config.yaml
num_hidden_layers: 9
hidden_size: 320
num_attention_heads: 5
num_key_value_heads: 5
head_dim: 64
intermediate_size: 1280
vocab_size: 2048
hidden_act: "gelu"
norm: "rmsnorm"
norm_place: "pre"
norm_eps: 1e-05
positions: "alibi"
qk_norm: false
attn_scale: 0.125
bias: "all"
tie_word_embeddings: true
parallel_block: false
init: "normal"
init_std_qkv: 0.0229
init_std_o: 0.00539
init_std_up: 0.0229
init_std_down: 0.00539
optimizer: "adamw"
learning_rate: 0.000813
beta1: 0.9
beta2: 0.99
weight_decay: 0.26
lr_head: 0.00354
max_grad_norm: 1.0
warmup_steps: 354
schedule: "wsd"
decay_fraction: 0.758
decay_shape: "linear"
final_lr_fraction: 0.0
batch_tokens: [16384, 32768, 65536]
max_seq_len: 256
doc_mask: true
train_tokens: 186000000
max_steps: 5286
dataset: "wikipedia_en"
Each number is 128 + 32 x the weight over the matrix's rms, rounded and kept within 0 to 255. Layers, rows and columns count from 0.

# layer 2 MLP down (transposed), 1280x320, rms 0.0327, rows 781-800, columns 240-319
[[ 92 135 125 162  79 157 130  99 103 150 103 132 139 133 135 159 102  94  90  73 124 127 144 116  75 136 103 177 154 154 143 135 115 183 150 176 172 136  53 104 102 124 149 144 169 151 144 146  94 171  98 193 125 110 134 116 167 119  93  88 116 146  91 135 136  91 186 212 154 107 122 105 121 123 151 148 133 103  91 140]
 [181 196 141 169  97  74  93  49 132 156 170 130 115 126 119 129  49 106 114  95 172 108 136  88 137 116 173 105  93 138 122  86 117 112 155  58 167 115 151 108 110 180 119  87 140 168  94 135 104 113 173  94 151 123 108 141 126 162 139 154 139 134 183 138 180 115 114 114 156 131 160 138 107 158 174  25 142 124 141  56]
 [132 147 141 115  75 157 131 111  97 120  58 119  83 185 109 107 116 135 137 160 118 120 129 153 173  76 132 164 153 170 165 209 130 127 121 183 108 120 123 144  93 143 127 128 151 113 154 172 173 144 149 154 171 100 184 140 126 104 124 126 138 129 110 159  81  91 116 101 155  99 122 135 122  70 190  80 134 134 130 164]
 [100 138 120 125 106 129 138 118 158 160 177 148 116 118 165  89  97  90 108 125 114 148 118 172 181 149 138  87 114  62 124 146 123 130 143 156 137 159 149 126 137  88 144 135 118 126 111  92 121 107  80 143 148 117 117 162 132 167  51 113 114 102  94  99 130 106 121 107 138 103 158 142 112 112 187  87 150  94 147 111]
 [134 149  87 107 159 125 106  95 160 111 173 143 130 103 132 106 103 138 115 104 165  81  86 112 122 203 128 124 150 151 129 140 114 131  79 137 113  98 155 165 100 115 167  41 159 142 134 110 152 102 117 112  82 139 127 157  59 166  98 126  72  79 141 157 170  87  79 190  93 101 135 153 126 103 168  87 120 187 163 128]
 [120 136 132 113 136 131 134 125 130 121 131 132 120 135 140 111 130 123 125 115 119 140 131 136 128 124 123 125 129 129 132 114 132 131 121 133 123 129 124 117 114 135 112 118 129 115 150 139 137 127 136 136 113 132 136 138 129 116 124 122 129 138 122 125 122 118 131 132 122 122 129 135 133 122 112 123 115 134 121 112]
 [ 87 182 128 121 145 115 105  83 148 151 150 153 115 108 157 144 105 135 126 225 128 112 118 155 128 144 123 119  77 172 117 129  73 143 113 101 123  60 103 113 148 135 166 138 141 141  93  96 136 163 100 144 106 135 162 126 110 121 137 201 139 147 105 158 179 113 105 133 166 175 138  98  96 156  81  88 140 121 143 107]
 [ 78 107 148 182 166  83 129 157 127  82 136 170 110 108 166 135 169 100  83 188 115 175 115 100 130 136 154 109 145  51 103 172  94 128 144 164 168 100 117 110  79 154 146 128  90  97  66  90 101 100 136 130 175 111 128  90 115 136 169 159 123 112 101 129 112 132 176 176 169 109 183  90 197 141 127 123 112 151 102 108]
 [ 76 151 174 182 147 179 147 115 155 104 199 142  43 117 125 155 127 140 114 148 136 166 156  75 104 143 140 166 210 119 128 209 153 149 134 166  93  76 229 147  50  92 125 178 125  44 127 159 142 111 132  63 183  86  68 135 108 126 170 108  47  99  99 142 105 224 109 118 180  87  95 126 117 121 127 163  97 131  89 126]
 [171 142 167  94  87 183 151 107 142  99 139 137 112 161 126  93 102 159  94  92 120 104 111 130 161 174 166  70  71 177  67 169 128 132 104 155 125 171 171 159 123 185 115 190  90  86 113 121 137 165 150 170 159 135 214 210 113 150 170 116 132 121 158 126 102 101 170 138 119 184 117 107  96  55  97 118 112 195 165  96]
 [138 110 132 145 113 107 140 127 148 108 159 130 109 130 141 108 121 114  93  88 107 135 114 127 124 115 123  94 147 105 128 135 134  94 136 155 128 125 142 141 125 142 139 140 133 140 119 138 136 133 114 127 143 121 122 104 131 139 140 139 143  98 126 114 118 142 123 145 117 127 136 109 136 140 122 128 135 114 101 128]
 [ 88 184 147 167  91 130 162  92 125  75 113 139  97 118 125 196 155  91 183 144 170 161 164 150  98  84 192 157 139 198 161  75 112 112 147 103  96 145  88 170  67 136 108 117 115 188 142 162 122 115  92  88 100 123 135 111 152  92 111 134 163  81 134 152 109 115 100 128 136  90 116 163 125 133  79  69 162 157 117  80]
 [ 67 130 123 163 121 111 126 128 129  53 159 115 193  92 161  74 106 101 137 131  76 138 120 150 133 132 152  84 153 118 146 173  98 104 118  69 149 123 112 132  78  62  56 132 201 143 119  79 188 148 180 102 108 142 141 177 142 128 113 153 131 111 152 107  97 139 163 195 122 141  85 106  61  92 118  47 149  81 140 127]
 [104 125  61 103 117 124 178 189 123 155 135 120 131 129 151  73 118 150  98 118 135 175 136 153 128 114 125 119 114 155 181 141 103  72 145 159 142 180 131 102 191 106  93 129 157 113  75  97 158 181 144 148  96 119 122 128 183 143 111 172  92 187 153 104 165 149 123 136 125 131 181 118 100 141 141  72 142 138  84  78]
 [118 114 120  95 188 107 169 151 134 179 101 219 119 132  79 148 129 128 143  83 113  84  69 145  77 104 122 158 156 176 111 149 102 119 123  83 148 100 130  85 119 123 136 112 152 100 151  55  92 146  76 137  94 140 110  86  99 180 101 117 195 159 152 101  86 187  72 137  83 137 136 134 119 135  97 160 128  85 114 119]
 [108 170 162 137 156 133 131  64 128  13 128 110 134  55 168 101 143 129 132 140 145  96 125 152 173 132 121 129 108 154 177 162 127 141 155  78 152 237 129 133 130 157 132 131 171  93 165 124 183 114  63 140  88 155 146 238 164 150 137 140  76 124 121  87 156 135 148  83 102 146 156 113 126  88 153 125  92 122 132 129]
 [115 140 133 188 125 157  78  84 123 119 102 106 109 121  93 120 141 135  74 140  86 140 129 180 155 119 135 125 160 136  67 122 155 188 214 114 118 125 117 156  89  91  94 112  83 123 133  92 169 157 100 114  75 119 152  81 156 136 115 174 118  93 141 177 116 114 109 123 138 127 114 105 115 129 180 125 178 152 185 140]
 [ 91 170 164 126 124 152 170 130  93 108 112 143 103  93 113 116 131 117  96 187 132  90 160  68  98 112 140  75  78 171  76 153 119 114 158 134 137 202 199 102 120 105 111 154 115  72 112  94 101 153 167 126 108 117 110 164 108 107  77 102 168 123 147  75  97  92 130  72 112  48  34 117 148 102 129 194 180 160  80 171]
 [ 94 133 128 186 117 107 106  79  94 103  90  61 134 176 173 148 133 128 138 200 172 157 167 169 136 139 160  89 176 127 135 152 194 167 130 105  50 174 136  90  79 161 172 163 145 132  87 119 101 146 135 165 104 131 137 128 165 106 145 129  90 136 179 100 137  87 125 139 109 124 138 152 176 107 137  89  83 145 140 149]
 [144 125 115 122 191 161 165 113 117 140 136 191 178 145 120  96 111  69  67 111  91 149 136 178 175 137 125 174 134 201 147 165 171 164  59 106 105 104 156 174 117 116  81 132 203 110  98 105 109 141 127  75  90 162  80 172 108 107 210 115 139 104 123 135 139 199 118 108  77 167 147 195  58 116 169 135 120 110 106 138]]
# layer 2 MLP up, 1280x320, rms 0.0389, rows 782-801, columns 240-319
[[122 133 150 192 158  77  95 132 126 127 140 149 121 149 178  48  84 168 124 106 176 106 138 103  67 146 125 123 123  91 164 141  97  87 145 151  97  95 163 143 125  74  98 175 112 166 161 130 157 180 100 113 128 157 117 122 171  88  93  87 114 139 153 157  51 124  94 187  64 121  97  65  73  81 159 158 205  68 111 133]
 [135 140  87 131 114  94  49 149 114 182  64 163 129 146 120 167 160  77 100  86 172 168 108 150  97 135  83 120 132 158 145 120 157 161  74 173 104 175 142  90 122  79  96 145 174 182 162  99 127 191 149 148  94 158 120 138 145  98 156  91 178 135 180 111 140 135  92 138 164 125  85 149 145 116 154 165 101  65 134 155]
 [129 134 162  91 182 126  95 108 137 210 155 155 177 128 139  94 105 144 117 113 162 129 137 108 111 168 152 139 125 144 107 145 141  94 156 148 132 177 125 175 160 150  82 132 132 133 158 171 130 159 118 104 104 106 129 181 153 154  91  61 139 151 115  59 128 133 145 145 144  91 172 125 137  59 155 129 126 131 138 119]
 [102 163 137 208 179 112 202 159  97 110 153 117 125  95 172 130 144 158 118 130 144 136 131 106  93 144 106 156 191 134 141 126 116 126 134 135 130  96 156 150 134 133 154 119 181 108 116 161  80 150 132 119 127 103  75 115 106  90 114 124 179 104 131 110 107 108 109 154  75  79 103 111 118  63 143 193  84  43 101  98]
 [133 127 112 149 133 130 123 133 142 119 134 100 117 128 144 123 116 142 110 125 145  94 126 105 133 122 131 143 137 116 119 130 144 137 147 155 108 142 132 145 139 132 104 144 120 140 122  96 107 103 124 120 140  96 119 117 151 138 120 110 133 119 138 136 129 145 114 121 118 143 119 128 133 130 132 121 105 116 124 133]
 [ 94 109 129 119 119 150 158 122 104  96 133  84  85  83 116 119 124 157  75 125 162 141 114 107 132 146 135 158 106 196 121 152 106 101 135 144 137 108 156 176 147 152 134 145 150 117 129  99 105  97 143 148 117 113  88 147  94 181 167 127 129 105 116 142 164 142  68  59 175 161  89 124 181 129 148 164 108 121 150 139]
 [ 95 121 133 138 126 120 136 173 122 112 129 118 107 106 118  66 145 159 205 140 134 177 110 108  62 132 171 157 158 178 108 152 228 198 188  60 136 110 133 123 110  83  84 159 158 127 167 161 151 144 155 130 112 176 150  77 113 125  71  93 142 175 150 160 142 148 135 147  67 147 122 177 133 137  87 133 157 161 150 156]
 [122 162 101  84 158 110 144 146  88 156 110 142  86 158 103 119 110 118 130 105 161 153 132  61 114 121 137 135 116 162 119 121 134  97 147 100 109  88 176 155 150 103  87 170 152 104 122 180 143 126 134  95 154  95  73 118  87 156 135  78 122 132 133 101 118 205  96  86 117 120 102 134 138 155 115 138 169  88 128 124]
 [150 125  93 190 101 123 110 148 143 128  75 100  88  81 129 174 108 158 155  87 177 137 114 151 104  86  98 181 158 101 127 130 102 116 209 163 147  55 215 125 160 144 167 158 146 117  87 140 128 108  87 136 140 195 122 158 109 116 211 105 112 133  83 138 159 119  84 159 129 137 153 133 116 109 131 135 138 147  86 186]
 [112 123 102 110 144 179 143  89 116 146 128 137 121 158 102 105 156 119  91 159  92 149 138 109 125 131 144 150 132 178 129 110 171 174 172 133 112 129 141 112 130 127 113 153 114 102 130  98 145 113 145 124 139 101 100 138 153 159 154 149 142 138  77 108 152 151 147 113 118  75 102 144 127 107 118 165 166  84 134 149]
 [161 149 122 120 117 102 120 163 132 149 132 121 180 104 135 120 137 137 155  55 124 119 137 133 111 144 106 151 154 143 101 142 116 106 134 142 149 123 154 133  76 137 164 143 137 142 147 157  89 121 134 103  76 168 104 159 108  69  64 121  56 106 130 138 129 203  91 114 141 194 167  57 169 130  84 203 134 129 111 166]
 [170  70  96  75  74 103 130 139  75 161 125 121 169  85 148 119 133 176  98  65 108 100 181 106 105 126 143 160  74  60  97  90 139  79 124 135 169  84 165 134 107  90 147 148 112 152 131 215 100 110 149 134  77 163  90 148 116 151 122 128 131 149 141 124 116 110  61 147  78 134  82  97 103 115 175 153 135 137 115 135]
 [169 104 170 189 155 220 172 161 175 131 124 131 129 165 154 135 130  70 150 104 113 183 198 103  76 123 162 130 158 114 172 203 113 103 118 105 201 154 165 106 122  70 137  69  98 116  96 144  97 123 114 109 181 136  92  91 150 118  55 120 152 156 152  81 101 159 153 107 139  87  72 146 159  74 136 139 150 120 176 114]
 [141  80 136 133 130  97 108 143 115 157 113  59 133 143 134 119  99 113 141 119 187 138 146 120 106 133 141 174 125 208 104 199  87  84  97 145 176 117 147  86 126 132 130  69 121 162 176 126 160  94 123  96 102 105 136 144 128  78  98 184 176 124 115 158 192 124 105 105  93 109 130 134 114 100 179  98 131  46 161 154]
 [170 165 163 177 158 125 151 138  94 129 116 145 197 125 142 115 157 101  96 114 134 152 132 113 114 127 175 179 127 112 116 155 129  70 152 123 168 134 127 132  93 110 147 134 140 139 176 150 142  92 134 128 117 179  27 124 146 147 140 131 161 204 164 147 108 116 115 128  79 162 120 161 184 153 136 193 134 126 144 142]
 [186 132 123  81 145 105 134 156  82 112 128 135 112 125 104 116 109 165  94  96 133 143 110  88 134 153 138 158 147 145 122 148 121 125 143 105 194  79 171  88 105 132 145 134 111 154 104 115 146 163 126 154  95 143 107  69  91 147 173 155 137 141 135 124 160 174  70  94 162 120  66 170 109 124 136 212 175 133 132 129]
 [126 151 156  86  85 175 125 125 157 136  96 118 105 102  73 116 142 179 135 106 169 144 154 117  95 117 140 109  86 134 108 156 106 120 114  88  96 143 207  72 155  41 131 142 144 167  76 125 127 120 139 103 167 160 120  51  98 177  92 111 179 125 191  64 122 141  87 122 129 111 111 194  59 113  85  91 160 109 206 113]
 [106  85  92  47 184 169 158 175 149 134 160 139 125  95 142  98 118 139 123 134 150 159 116 107  60 131 130 121 143 177 159 136 143 133 130  83 166 184 135  95 201  81 147 105 156 148 121 142 141 146 140 111 166  76 100  77 101 154 159 151 138 123 115 141 156 163 130 131 183 118 129 140  93 141 116 125 158 127 197 103]
 [122 158 113 159 161 192 149 168 142 161  68 137 124 121  77  95 118 114 137 104  99 115 185 119 130 115 117 144 173 138  86  63 163  68 146 160  74  70 192 159 130  89 104 120 144 141  82 148 106  75 157  55 136 170 138 118 116  84 139 109 109 145 118  82 137 209 117  51  85 127  62 135 151  59 118 101 150 138 110 166]
 [134 130 126  86 124 166  88  88 126 174  69 124 114 128 137  67 124 127 166 140 109 117 167 103 149 130 121 163 103 184 114 140 156 170 116 135 114 117 194 107 200 158 112 206  99  86 108 141 134 121 116  19 146  90  80 104 145  99 126 167 179 158 109 123  74 137  95 175 156 125 126 161 133  66 174 148 172 140 115 148]]